Each number is 128 + 32 x the weight over the matrix's rms, rounded and kept within 0 to 255. Layers, rows and columns count from 0.

# layer 8 MLP gate, 704x256, rms 0.0475, rows 400-504, columns 128-191
[[149 127 151 171 158 194 159 165 147 115 150 164 110 106  77 121 189 103 140 128 127 171 108 113  64  87 152 151 157 161 157  80 135 171 104 171 118 165 164 150 124  97 162 192 151  98 142  91 135 184 135 128 181 147 123  90 169 119 131 125 139 139 134  96]
 [159 213  96  94 126 108 178 132 110 119 169 142 101 122 149 149 220 124  67 109 168 186 171 104 115 125 167 153 125 131 164 155 150 158 145 101 124 116 123 128 131 117  91 129  74 116 128 100 159 105 174 132  96 109  92  82 173 112 145 125 124 101 131 132]
 [ 95 124 178 101 138 189 169 166  86  85  83  89 142 159 104 116 202  67  91 166 129 100 205 114 177  60 102 117  59 168 130 128 139 162 152  48 147 132  99 168 142 124 189  73 123 101 146 140  98  93 134 167 132 121 149 216 110 105 115 105 180 103 164  85]
 [126 128 111 141 202  81 117 143  92  89  80  42 125 133  95 164 124 150 111 169 124 105 180 168 102  69 118  89 150 115 126 172 136 162 106 132 173 114 114 179  65 154 165  96 166  81 221 142 134 154 133  85 110 169  78 181 115 122 104 149  55 108 132 130]
 [133 122 121 148 130 136 146 152 160  91 144 161 163 135 148 129 200 115 100 135 145 117 187 101 116  68 114 130 151 133 164 140 139 100 138 128 108 178 183 121 119 120 136 111 153 138 100  92 143 125 130 121 110 102 155 113 135 124 126 112 144 139  87  96]
 [147 184 110 111 124  99 108 134  83  73  96 110 147 178 120 182 120 159 118 136 120 105 114 100 113  50 114  99 143 129 114  80 165 146  85 167 106 150  97 170 115 102 141  71 127  67 120 178 104 128 147 108 118 117  64 126 178 103 199 107  99  92  89 110]
 [173 140  25 104 192 151 127 124 182 150 155 125 139 128 147 140 151 130 167 103 118 106 151 201 145 167 130  92  60 123  82 131 145 101 154 119 189 133 181 111  96 108 119 147  80 149 114 110 142 124 125  89 155 172 118 138 133 133  94 132 188  75 117 157]
 [133 100 125 102 116 103 132 133 133 138 164 156  99 139 150  78 209 159 113 121 149  93  83 141 181  65 121 104  95 167 150 118 137 183 164 108  56 118 148  74 113 155 190 127 116 143 117  78 146 136 156 161  91 150 136 148 205 144 143 154 105 145 124 147]
 [151  93 118 146 144  70  96 165 122 134 116 108 104 186 152 174 116  91 120 136 149  92 166 179 143 100  54 150 143 173 116  41 130 167 199 147 142 114 139 119 119  95 151 131  67  84 137 142  83  82 137 148 108 101 115 137 170 180 129 105 146 127 133 159]
 [127  95 174 173 147 141 107 142 142 196 141 142  99 147 158 151 133 186  63 145 115 186  82  75 125 156 169 147 124 108 202 138 147 161 141 113 100 123 164 123 179  68 120 109 134 104 148 147 103 105 132 168 136 112 152 168 153 116 155  88 125 149 183 153]
 [160  76 133 107 174 186 116 156 120  48 139 163  92  93 139 107 151 124 144 173 155  84  25 134 149 115 108 111 117 142 154 171 133 148 145 181 135  68 152 116  84 133 148 157 118 103 145 186 123 113 126 175 134  90  97  90 184  85  84 139 146 172 176 141]
 [107 143  99 136 125 173  80 100 163 145 104 104  87 139 115 171  87 116 123 121 107 124  80  90 116 117  96  93  74 163  98 187 176 154 126 113  90 103 165 150 157 110  93  99 122 184 117  74 152 152 152  92 152 110 184 135 116 189 130  42 106  79 139 117]
 [ 97  97 111 201 101 118 119 120 179 118 107 140 161 148 106 144  91 167 105 159  70  97 133 143 150 126 153  96 106 124 150 157 100 149 116 167  89 110 106 175 128 101 165  98  84 155 150 128 132 125  91 109 128 140 149 123  87 141 181 171 102 156 112 130]
 [117 110 138 119 155 115 141 121 141 171 168 127 104 109 166 139 131 178 117 114  91 131 115 148 157 169  89 102 128 132  71 110 179 154  89 128  96 173 151  57 164 116 102 158 119 119 156  46  61 110 155 136 130 128 100 114 122 116 186 104 134 184  99 127]
 [153  97 116 173 108 140 140  91 141 119 134 130 131 113 134 139 108 105 163  99 141 135 138 113 140 144 146 130 156 170 127 132 156 126 109  81  73 151 144 136 152 141 140 112 110 179 125  56 156 114 165 129 165 199 148 112 139 143 125 118 141 111  91  80]
 [123  77 131 101 105 150 182  95 149 142 152 165 110 119  87 103 139 154 194 166 102 175 153 127  94 169 185 185 101  89 144 126 144 116 118 119 146  82 150 164 178 101 150 177 116  66 156 164 181 122 141 100 127 112  98 149 154 121 131 187 127  98  92 157]
 [105 100  98 130 171 109 156 149  82 175 121 126 150 133 148  79 140 175 106 116 121 147 214 124 128 107 175 107 202 127 157 127 129 103 117  92 107 149 112 102 101 147 132 164 164  80 210  89 139 131 112  98 108 117 105  83 107  93 159 175 110  85 147 113]
 [145 111  95 163 160 111 143 186  75 119 105 177 159 134 173 162 142 118 114 132 119 135 144 149 114 128  99 156 174 130 103 126 138 108 166 107 160  98 164 120  96  85 146 101 154 139 147 125  89  95 133 158 115 113 147 141 126 175 163 109 122 108  87 125]
 [152  79  81 133 150 109 102 114  96  56  60 153 140 173 143 124 144 119 131 133 120 129 116 111 156 137  78 120 182 121 162 148 183 139 138 123 126  80 170 132 112  99  68 125 147 163 117  64 117  95  99 117 136  98  68  94 181  81 104  75 135  55  95 135]
 [158 169  82  77  89  95  64 101 126 132 139 169 136 115 137  75  99 144 121 100 123  91  56 113  90 145  90  92 142 157  61  57 115 179 177 138 143 117 141 175 167  95 116 144  93  56 157 164  62  77 116 191 160 163 137 144 103 163 122 142  88  83 154 140]
 [162 113 118  48  81 153 138 154 121 120 140  82  89  61 128 105  87 148 145 128 183 136 129 195 141  93  67 116 113 152 205 117 155 185 128 147 102 140 130 140 117  72 112 144 153 219 108 121 126  83  67 156 109 128 165 138 100 132 149  14 124  66 158  49]
 [150  79  82 125 157 161  95  73 140 117 174 103 143 128  65 139 153  93 153 128 131 104  76  81  95 123 116 181 153 145 137 170  99 134 105 171 132 118 120 105 115 130 132 167 153 134 132 145 164 141  44 131 155 176 109 141 102 117 108 117 120 121 157 107]
 [111 142  55 112 143 136 155 147 136  98 143 185  75  87 108 140 187 158 105  96 104 110  67  88 162 157  95  84 174 142 154  58 155 105 157 115 165  82 138 159 142 155 195 171 116 129 161  96  96 106 158  88  92 122 135 129  90 119 125  98 152 133 128  83]
 [148 110  99 122 144 134  95 134 136 134  32 149 106  96 162  76 134 170 139 111 132 149 116 168  95 152  77  92  83  71  90  96 100 163 113  62 155 147 182 144 128 147 149 127 100 138 129 192 149 134 109 126 146 102 108 178 112 136 160 178 151 120 115 121]
 [158  98  82 107 110 125 179 112 101 134 120 135 154 159 119 136 117 157 123 103 116 188 149 123 128 132 191 127 159 104 168  89 140 120 100 123 102 113 134 138 128 110 164  49 127  70 149 127 177 153 116 153 121  98  92  86 135 159 153 116 147  88  76 125]
 [111 157 161 112  84 138 117 119 106 139 150 110 140 181 146 128 131 120 148 152  94  99 179 128 149  74 113 136  88  95  83 152 151 138 111 135 155 171  90 133 175 132  64 111 152 128 196 162 149 133 110  87 179 143 136  91 139 125 159 145 162 147 151 144]
 [112 108  94 161  80  91 153 123 118  89 170  79 110 101 148   0 147 110 161 121 129 136 189 132 104 123  97 159 144 107 196  95 128 150 128  98 124 106 113  99 130 155 162 132  72 156 137 169 144 172 101 153 128 170  98 156 158 151 162 153 201 134 101  92]
 [118 115 154 118 154 140 149  60  78 145 112 138 210 143 163  91 110  69 146 114 138  84 155 129 123 113 123  74 118  94 109 158 181  76 151 175  81 101 196 158  99 158 138 112 143 123 121  46 181 129 172 158 153 108 116 133  94 127 115 146 107 119 103 117]
 [151  62 151 135 115 130 184 185 215 120  67 171 161 152 127 108 112 110 142 139 194 110 100 148 177 168 176 150 139 176 103  85 115 177 149  70 149 123 115 214 109 141 150 162  90 162 196 117 184 135 114 133  77 114 170 175 130 103 126 159 142 156 155 101]
 [103 141  77 143 123  91 168 100 127  90 107 113 136 143 176  79 191 101 158 128 152 131 103 156 164 126  70 151 194 160 127 110 139 102 130 104 104 146 157 148 194  79 139 143 110 133 177 125 150 182 149  97  91 105 122 146 113 105 138 124 190 139 104 129]
 [167 124  79  97  99 149 145 132 103 151  66 147 120 190 119 183 148 103 102 110 107 131 162 135 127 109 130 156 126 144 140  85  94  77  85 115 154  85 137 209 156 159 162 106 162 139 162  96 166 155 167 153 103 114 111 148 133 123 139 155 112 131 118 159]
 [ 87 162 107 111 153 113 144  87 121 117 177 161 115 111 157 125 104 167  88  65 205 123  92 120 144 164 152 163 125 121 109 140 160 107 103 126 158 132 103 133 138 130  97  75 116 112 171 130  91 163 135 165  52 127 186 107 144 153 148  67 162 138 119 119]
 [137 142  71 171  81 168  81 152 134 140 158 101 173 130 103 127 104 131 109 126 145 156 118 135  80 105 184 108 154 102 147 119 144  17 124 215 127  93  93 242  86 143  99 146 146 131 154  60 151 142  92 159  94 119 113 140 100 118 126 195 138 200 116 149]
 [148  82  76 141 170 125 168 104  96 107 132 194 171 134 147  96 148 155 149 157 114 131 102  91 162 123 114 137 117 113 154 135 101  92 123 173 147 137 138 106 181  81 157 129 108 142 149 135 116 141 105 134 168 120 137 146 101 129 159 100 111 113  99  92]
 [110 206  98 137 130 119 113 145 143 143 151 154  75  94 204 102 102  96 106 114 149 114 102 198 128 117 177 174 134 134  77 136 150 171 125  81 139 127 130  84 125 107 108 175  97 104 124 125 122 135 129  94  73 149 161 126 159 100 128 162 115  93  89  76]
 [176 151  91 164 121 122 135  76 147  86 127 146  46 119 192 156 115 128  71 135 123 112  88  98 154 130 147 148 140 138 242 126 137 155 100 149 106 152 111 202 143  83  84 158 128 134 166 134 154  93 126 159 139 150 119  91 112 189 122 135 134 159 123 120]
 [ 91 139 124 114 157 157 115 192  99  83 123  93 135 185 158  59 148 102 111  76 114 137  84 159  83 107 141 108 144 130 200 100 146  90 157 113 119 151 116  85 102  79 160 124 159 123 200 120 126 177 187 113 161  56 105 154 151 114 111 122  81 101 140 159]
 [184 119 102 159 112 139 100 144 162 161 112  38 154 158 129 133 135  98 181  78 161 143 162 109  73 142 140 158 121 148  98 125 120 155 113 132 129 128  85 156  88  93  98 172 183 119 158 106 135 103 109 104 129 115  83 125 107 141  97 171  90 137  78  55]
 [123 119  60 120 134 125 143 144 182 145 128 124 128 150 125 142 117 153  96 122 144 112 132 190 120 117  57 149 131 134  75  82 128 154 130 129 139 123 181  81 200 127 133 123  89 159 151 158 150 157 133 156 117 178 167  92 125 149 124 114  98 112 164 116]
 [163 121 183  84 125  94 125 220 138 155  70 115 186 201 220 140 139 104 132 151 119  75 166 133 127 131  93 159 138  71  90  66 102 137 117 145 117 189 142 150 181 133 141 111 106  78 137  80  83 178  85 135 141 110 160 172 173 106 117 163 142  85 138 113]
 [153 123  84 142 152  74 145 114  77 161 129 184 142 121 160 173 181 135  76 179 161 121 199 125 126 122 127 133 164 141 121 162 153 110 110  79 129 162 141 188 138 118 163 141 110 172 130 156  83 136  77 176  55 101 111 134 154 134  96 140 111 113 125 146]
 [ 65 141 126 100 142 141  91 159 168 134 138 144  69  87 134  88  87 108 152 149 182 119 115 143  98 165 122 198  86 117 140  82 124 112 153  86  62 196 116 112 164 125 145 121 114  98 168  83 116 159 121 134  95 113 148 110 102 158 179 168 119 120 101 127]
 [155 141 113 150  90 158  98 155 134 154 113  88 150 154  83 152 130 166 164 131 161 146 158 131 119 104 139 111 131  63 122 152  91 129 127 132 140  85 113 144  60  89 157 112  94 130 144 176 152 104  95 125  71  89  82 113 111  71 198 101 131 129 140 171]
 [125 117 139  48 153 104 140  95 107 128 115 135 116 129 202 167 133 127  99 155 104 166  86 112 181 167 151 118 143 133  71 180 156 113 147 104 104 175 143  85 163 192 149  81  85 127 182  94 149 115 113 102 173 133 138  98 111 136  92 140 138  83 165 122]
 [130 135  86 154 171 133 121 176 162 169 216 149 149 141  84 155 158 115  81 179 141 147 126 153 163 130 160  83 123 222 201 127 200 148 163 135 135 180  97 159 136 121 115 130 150  75 175 135 152  79 152 105 131 108  81 117 173 133 110  94  81 127 110  94]
 [116 133  86 116 116  78 117 116  87 138 125 115 165 120 151 147  99 120  58 153 170 125 105 158 123 174 171 134 102 127 105 134 108 150 155 158 122  81 182 183 140 126 112  85 113 157 110 100 153  78 147  97 135 143 160 128 104 153 124 103 102 156 150 123]
 [135 166 153 172 168  76 157 168 160  88 123 128 117 109 161  69 144 117 135 120 195 130 174 148  73 122 158 134  90 131 129 106 135 103 123  97 148  99 107 160  71 119 112 137 175 137 130  83 132 108 117 143 144 113  82 112 137 153 147 153 171 135  89 121]
 [ 94 154 102 131 117 139 141 171 143 156 139  95 167 169 130 150 129 126  99 140 175  85 159 152 116  80 116 134  81 119  80 166 148  99 150  75  73 147 144 120 128 119 133 187 111 108 142 180 160  97 207  91 122  77 107  62 105 156 108  85 128  79  98  83]
 [128 140 118 105  70 115 103 159 145 133 128 106 117 100 161  79 193  74 103 108 101 151  92 100 106 106 189 122  86  87 177 147 137 193 150 128 109 113 177 119 127  70 137 128  16 131 113  76 140 137 183  55  78 155 198 116 152 167 156 121 116 146 123 177]
 [ 87  93  67 135 152 121 120 126 108  53 136 166 174 159 171 153 122  62 122  73 111 154  96 149 141 110 132 172 156 106 131 113 120 136 127 101 145 172 114 153 244 171 144 158 102 151 126 133  95 109 125  93 141 116 115 124 169 115  98 136 171 134 154 140]
 [150 168 118  99 122 133 131 103 100 141 120  74 103 110 135  61  49 193 175  67 136 169 146 142  63 135 100 133 150 104 118 165 143 131 115 157  92 129 149  43  96 111 177 114 143 166 120 173 103 164 135 180 137 150 129 169 165 119 132 111 113 112 146 138]
 [168 149 204 142 119 156  54 137 118 121  97 107 164 117  72 114 131 130 129 100  94 146 148 134 147 125  55 191  71  83 149 149  60 141 137 127  96 146 116 103  87 117 115 113 182 125 103  78  94 149 146 127 125 159  76 136 121 180 111 115 102 113 172 137]
 [143  73 118 145  99 105 144 129 106 147 163 190 125 129 113 109 103 124 127 166 146 121 112  97 146 165  90 181 141 131  97 132 114  68 155  64 151 186 127 236 134  97  73 128 131 115 166  95 118 137 188 128  96 105 127 154 119 129 210 132 131 140 119 150]
 [120 160 136 195  94 185 111 124 132 156  47 112 133 106 114 121 105  80 113 151 134 137 124 116 126 151  76 120 100 139 165 186 126  94  50 114 162  83 160  98 134 110  78 147  63 102 195 131 139 119 135  93  93 131 152 128 144 123 157 133 122 123 134 154]
 [ 55  93  89 153  86 169 121 134 162  99 183 126 167 115 169 104 130 118 143 143 121 130 118  86 126  89 111  84 189 130 149 117 165 170 164 112 178 145  82 162 155 121 133 154 216 129 164 132  87 160 170 131 121 185 130 147 140 118 165 132 115  78  96  75]
 [132 115 105 165  90 152 143 178 117 122 133 162 169 119 138 119 112 103 109 114 148  99 125 157 102 117 203 142 117 104 175 162 116 190 123 107 165  60 192  66 130  71 133 142  36 146 152 130 137  85  55 111 153 159  50 113 168 200 148  79 126 111 111 153]
 [128 122 127 170 168 151  89 174 159 145  97  98 134 193 139 118  65 125 139 138 113 116 124 128 145 131  99 137 135 123  95 174 119 121  79  64 151  91 143 204  92 101 182 196  85  67 141 115 133  95 113 144 101 123  71 130 119 164 113 196 147  69 140  79]
 [154  81  85 184 143 127 110 122 115 149 101 177 164 207 153 102 147 108 126 148 199 184 131 170 132 133  94 146 153 125 123  98 110 150 135  73  92 170 145 134 124 120 102 163 113 100 152 112 159  99  87 156 115 107 142 227  53 133 134  84 107 102 134 136]
 [178  89 104  77 117 134 116 154 111 161 141  75 149  66 106  96 198  98 116 111 146 117 137  92 155 124 122 151 143 112 147 153 106 116  79 102 117 107 142 106 131  93  83 178 162 144 113 118 156 100 129  65  88 140 111  94 125 128 139 114 180 133 177  98]
 [197 103  58 147 135 115 116 110 200  70 131 121 141 125 116 152 139 130 161 189 155 113 143 124 138  90 144 205 119 146 165 140  90 101 111  99  93 164  88 150 160 136 148 156 152 105 123 123 139 149 154 154 156 145 116  99 109 152 114 210 166  85 177  81]
 [ 45  70 138 112 134 136 176  93 123 142 135 124  95 129 163 152 145 151 129 179 135  95 164 128 139 114  82 168 105  99  87 107 163 109 123 130 100  77 163 130 173 103 150 161 156 168 119 122 155 143 189 115 184  64 101 193 157 197 129 131 192  93 114 105]
 [103 115 151 155  96 135 141 134 163 138 145 158 173 140 118 130 165 124  76 125 127 102 154 116 139 102 189 160 151 154 141 192 125  94  87 180 144 111 134 116 130 142 155  94 139 109 161  80  95 109 162 149  61  89 114 122 133 183  98 139 185 206 143 110]
 [145 165 175 179 182  95  98 190 130 135  16  68 187 136 143 160 184 159 130 106 151 120 119 100 143  93 140 123 148  86 133  95  74 163 153 131 201 218 116 119 148 146 101 124 135 114 142  99 116 115 144 103 135  98 146 128 135 127 113 168 144 103 132 118]
 [ 75 107 118 152 155  96 130 136 144 180 125 141 113 150 173  90 174 173 102 101 157 140 162 111 131 107 110  19  82 119 100 111 153 100 147 123 177 176 141 117 141 108  73  99 117 136 127 104 126 179 148 117 113 157 148 161 136 170 176  97 133  76  94 134]
 [194 126 114 116  83 104 112 117 131 128 133 161 136 192 137 133 151 102 142 108 193  75 151  90 181 165 157 130 133 123 164  90  90 185  86 130 107 136 167 149 151 134 173  92 111  99  98 132  99 151  95 117 113  82 102 166 197 108 116 120 131 154  76  87]
 [103 129 133 171 117 127 166 126 177 118 125 102  99 114 125 147 104 208 103 153 145 209 111 147  84 103 158 157 138  97 164 180 175 103  83 108 111 146 223  92 134 126 122 134 108 154 144 101 181 101 112  60  87 118 137  68 158 143 188  72 144  94 106 103]
 [ 88  80 109  83 168 149 136 136 232 104 101 104 164 115  83  68 102 150  88  96 113 156 148 162 120  83 145 156 164 126  80  88 119 173 131 101 100 129 101 157 143 125 129  96  83  69 127 144 141  96  65 143  83 147 119 116 143 155 100  92 145 124 163 166]
 [130 122  92 140 173 188 167 135 148 115 112 112 127 175 148  85 182 169 101 149 130  89 140 144 116 160 125 163  67 123 127  96 159 119 139 103 187 199 114 154 136  67 175 202  67 162 153 159 150 136 126  69 177 106 136  68  96 100 163 141 128  72 167 136]
 [ 80 139 152 137  65 148 130 169 139 142 149 136 123 148 123 103 135 142 110 109 116  48 117 123 121 152 116 143 105 138 119 132 122 169 119 101 150  79 134 150 137 193 129 106  99  75 115 161 145 142 137 136 123 106 117 129 135 152 143 134 112 156 138 100]
 [104 112 134 184 128 128 169  90 168 138 125 174 131 137 200  84 138 125  98 155 139 137 123 171 156 138 164 144 177 125  97 107 127  61  87 149  86 133 137 139 129 132 165 104 105 101 183 163 108 155 162 102 153  94  87 124 151 106 109 122 174 169 216  68]
 [174 124 105 150 117 106 154 108 128 142 117 137  98 117 181  72 164  96 109 103 108 179  68  94 126 152  93 115 101  90 156 125 127  91 134 124 187  79 154 153 114 117 147 110 120 140 101 179 145 142 186 117 139 161  96 159  89 158 155 181 151 152 182 123]
 [ 85 132 151 168 112 178 106 162 107 136 164  69 177 173 191 126  98 143 120 136 128  70 116 137 146 118 103 108  97 137 107 104 170 170 140 154 105 130 170  97  95 142 135 100 106 132 159 121  80 137 179 110  94 142 101 122 118  99 134 161 116 161 151 103]
 [148 132 124 168 114 148 137 136 172 164 125  89 116 150 125 119 207 152  71 121 188 150 162 190  80 113 147  81 137  66 139 110 186 112 119  94  98 140 129  85 128 116 118 170 123 156 223  70 120  93 191 115 133 107  84  97 156 124 106  95 138  81  92 177]
 [119 132 142 146  95  99 113  97 141  80 152  85 163 114  98 102 154  59  94  83 138 126 106 106 117 147 167 138 120 141 118  92 135 176 120 157 138  74 138 120  93  56 194 120 111 110 104 124 143 164 118 150  96 117 154 105  66 198 106 150 169 141 189 122]
 [164  80  96  72 111 157 179 173 132 177 135 164  74 117 145  99 165 127 146 150 133 121 176 116  67 180  91 149 118 165  98 181 115  90 193 138 101  84 151 139 126  60 112 175 178 119 178 114 119 144 146 129  60  69 120 101 149 182 170 145 125 177 163 152]
 [159 106 170 124 155 152 102 130 143 115 100  78 140 135  95 159 123  59 117 180  98 130 178 154 100  99 122 115  83 115 145 123 120 160 115 116 171 147 123 120 143 129 121 169 140 193 107 105  88 151 150  94 110 127  99 126  95 131 168 119 117 197 111 119]
 [152 146  85 119 112 135 117 127 127 195 169 145 161 113  98 101 143 189 165 139 124 129 198 171 117  94  98 180 185 145 147  73 151 125 136 127 145 173  97  47 125 141 172 129  98 132 167  79 128 137 159  80 112 163 104  55 130  98  90  78  83 125 158 134]
 [ 86 130 104 128 114 109  89 103 121 100  72  92 168 122 203 102 107 136 114 119 134 145 106 112 156 154  73 154 161  55 111 146 104 108  87  60 128 138 187 153 124 121 160 110 112 162 164 101 146  95  54  69 126 154 123 123  98 104  78 137 118 148 144 114]
 [137 161 115 169 110 122 205 165 112 149 145 176 139 180 190  67 164 127 135 173 139 200 142 157 120  88 101 153 101 138 140 104 109  77 121 156 132 135 154 151 137 133 192  77 143 138 137 110 150  86 117 128 126 121 175 149 190 217 126 149 135  87 130 157]
 [ 63 131 127 161 112  83 141 110 133 107 146  82 170 128  74 154 121 152 128 120  96 154 124 108 213 140 170 139 134 103  72  86 121 111 118 148 113 135 139 157 121 148 148 190  86 145 159 106 113 120 114  42 115 122 117 151 114 133 139  80 143  85 116 177]
 [132 155  91  94  91 135  77 106  91 169 150 144 132 116  99 166 190 118  74 109 139 172 163  77 116 110 134 150 150 141 124 104  67 131 117 181 103 101  49 166 192 146 127 159 121 149 122  94 144 216 170 161 127 124  91 114 173 206 134 159  99 106 135 116]
 [167 156  92  90  65 130  92 204 145  96 164  55 202  77 128 146 125 112 140 150 182  85 158 157 147 169 120 125 104 109 109 139 117 107 149 111  51 112 151 168 168  82  99 159 160 162 147 109 141 125 142 120 129  71 161 118 121 108 201 126 115 126 162 145]
 [150 138  96 150 117 137 130 169 129  79  94 102  74 106 119  93 132 102 114 147 124  51  82 145 130 119 168 161 136 125 117 119 139 128 111 108 177  98 160 133 110 155  91 106 106 162 129  95  77 136 144 106 110 133 120 141 170  89 124  51  89  66 144 183]
 [ 60 149  74 137  86  46 172 160 137 173 115 153 127 108 152 147 135 164 137 137 176 102 100 194 155 144 118 146 183 107 143 114 115  80 121 195 156 129 146  66  56 131  95 146 141 164 103 121  77 113 170 158  95 100 104  66  78 109 163 126 128 126 150 142]
 [168 161 101 104  50 202 177 147 108 190 138 166 124 105 118 128  77  33 194 157  87 127 145 151 133 132 162 147 101  64 111 147 126  55 125 147 144 104 152 141 157 119  99 183 156 148 143 182  70 125 156  99 154 116 128 121  91 230 118 174 100 147 159 167]
 [143 100  85 113 123 180 132 113 171 138 140 115 149 144 152 111 102 140  74 153 132 153 134 133 122 135 131 161 116 123  64 136 120 125 105 123 121 123 160 173 186 124 155 131 151 117 132 136 122 160 140 131  75 129 155 188 131 126 151 139 113 157 148 212]
 [ 96 102 133 122 157 127 169 112  85  93 100  91 130 193 143  76 154 120 196 119 185 138 118 165 155 135  90  85 138  85 150 103 142 110  88 139 126 126  86 133 144 108 168 101 108 108 181 150 105 119 130 126 112 158 101 170 106 113 137 166 122 131 122  38]
 [112  39  66 103 125  64 118 126 136 123 120 167 157 156 135 102 143 130  94 167 123 114 150 152 133 167 133 109 101 156 121 112 152 189 150 151 156 160  58 158  97 159 126  96 166 103 113 102 114 175  52  72 134 127  83 149 158  96 106 201 124 147 199 214]
 [136  81 119 163  74  78 159 159 138 106  85 109 110 102 188 102 156 145  88 176 130  78 101 176  85 148 133 148 157 110  95 156 122 150 177 147 183 149  94 170 143  92 105 150 157 139 159  87 103 104 154 114  87 118 203 181  94 154 158 134 155 115  93 139]
 [164 146 103 109 108 138  76  80 167 109 150 113 118  71 126 115 170 138 108 110 125 157 129 130 137 127 122 130 178 135 130  97 178  40 120  94 128 109 150  69  87 133 134 102 110  89 102 115 134 101 174 133 111 104 122 149  84  87 113 124 113  42 206 155]
 [102 121  92 166 127  77 205 123 171  81 136 101 169 131 165 114 121 144 127 148 142 137 132 179 168 117 141  80  86 125  81  92 115  99 155 166  92 117 106 142 156 132 134 169 172 141 128 163 142  88 129  99 146 111 116 158 200 137 141 141 135 135 167 127]
 [ 71  97 153 157 135 101 143  63 119 117 140 139 156 149 146 122 179  71 121 145 190 116 124 137 141 132 179 159 176 153 121  90 127  93  72 116  94  97 158 108 142 149 141 160 133 104 191 157  83 124 133 116 104 135 169 105 116 173 128 103 110  91 122 114]
 [156 118 118 126 133  82  84 142 145 170 126 109  77 186 162 139 152 149 182 124 136  74 134 106 200  52  80 130 142 134 156 168 124 115  50 174  94  87 114 178  90 171 147 125 101 155 157  91 130 101  80 156 109 108 139 183 142 125  90 153 135 123 196 139]
 [130 139 120 150 117 138 118 145 159  56 188 164  81 144 162 123 122 119 131 103 116 101 119  85 111  43 149 143  83 143 115 152 118 125 100  23 111 153 167 151 100  74 140 150 116 123 138 139 112 132 155  86 102 137 170 149  72 166 108 149 111 112 127 145]
 [149 111  66 130 167  83 124 159 182 120  81 122 105 143 138 149 141 110  66  95 159 129 139  79 121 108 139 120  71  97 175 120 129 110 134  85  77 127 155 199 121 129  82 114 122 116 163 153 117 108 152 147 126 141 144 199 205  79 130  94  99  81  97 133]
 [ 51 109  98  84 152 142 114  63 131 149 148 153 142 143 117 114 213 124 154 148 150 139 136  85  34 133 134  81 112 144 134 150 113  47 143 139 110  69 113 147 121  99 164 117  76  71 143 184 137 121 168  65  74  81 105 143 108 133  80 119 176 142  84 126]
 [157 148 127 100 129 151 123 117 111 120 193 226 167 107 154  92  97 119  94 144 196 115 137 116  56 122 150 157 110 138 119 145 191 134 179 141  95 164 122 165 141 107  91 102 131  97 123 111  46 137 153  95 137 102 122 142  87 181 103 134 154 161 170 150]
 [215  84 225  36 177 141  97 147 131 188 109 123 117 155 141  96 153 106  93  84 163  60 144 142 125 109 138 185 155  91 118 136 137  90 144 126 148 183 148 130  86 186 108 207 135 130 150  62  49 233 180 124  58 137 122 172 160 212 161  96 184  68 155 124]
 [140 144 126 145 137  82  83  99  94  87  98 102 130 137 142  91 147 131  97 180 111 130 114 127  94 108  99  94 110 129  89 136 158 108  90 105  93 155 143  94  99  86 141 132 106  86 154 145 133 164 106 137 132  81 153 168 141 134 136 128 137 127 145  78]
 [178 151  77 158  85 155 123  85 115 116 111 130 183 148 160 109 133 146 114 145 171  77 142  85 124 202 107 106 103  66  85  92 108 193 138 132 126  89 164 180 101 127 183 172 189 201 143 149 150 134 160 121  86 128 244  94 164 162 135 113  86 145 134 120]
 [114 123  35 132 105 161 129 221  81 151 129 108 156 120 140 135 138 168  57 138 182 108 106 121  97  97 118 196 118 140 150 113 125 176 148 151 119  89 112 124 111 110 151 178  99 116 190 142 116  68 127 116  98 116 163 140 134 165 143 199 156 135 156 148]
 [189  89 240 111 143  88 116  86 140 117  85  95  87 191  94 141 143  86 135 102 164 130 115 114  86 157 116 189 151  51 180 176 139 129  97 114 125 171 191  96  98 119 114 140  66 143  92 102 135 192 154 147 120 111 127 192 108 141 103 179 120  96 151 137]
 [163 152 100  74 138 136 138 185 143 134  79  82 128 144  80 101 129 176 154 143 103 138 133 142  70 169 115 127  57 154  80 133 125 131 129 142 132 149 122 211 170 122 128 157 123 110 125 108 183 131 139 123 116 149 142 126 104  76 193 117 125 118 153 127]
 [104 150 109 100 134 110 118 162 120 176 157 144 105  86 161 162 106 132  90 103 139 140 153 109 161 182 147 127 162 129 131 168 204 136 116 107  73  98 174 119 114 168 148 187 104 105 125  78 128 129 138 105 111 130 119 124 149 130 112 121 148 148 149 111]
 [161  86 142  96  55 119 145 171 102 144 117 139  87 150 132  59  81  76  91 173 159 135 148 144 113 104 129 126 163 126 129  78 176 112 169 121 120 141 191  95 171 106 111 130  98 123 127 141 155 151 145 103 184  91 132  81 138 128  95  94 103  93 140 125]]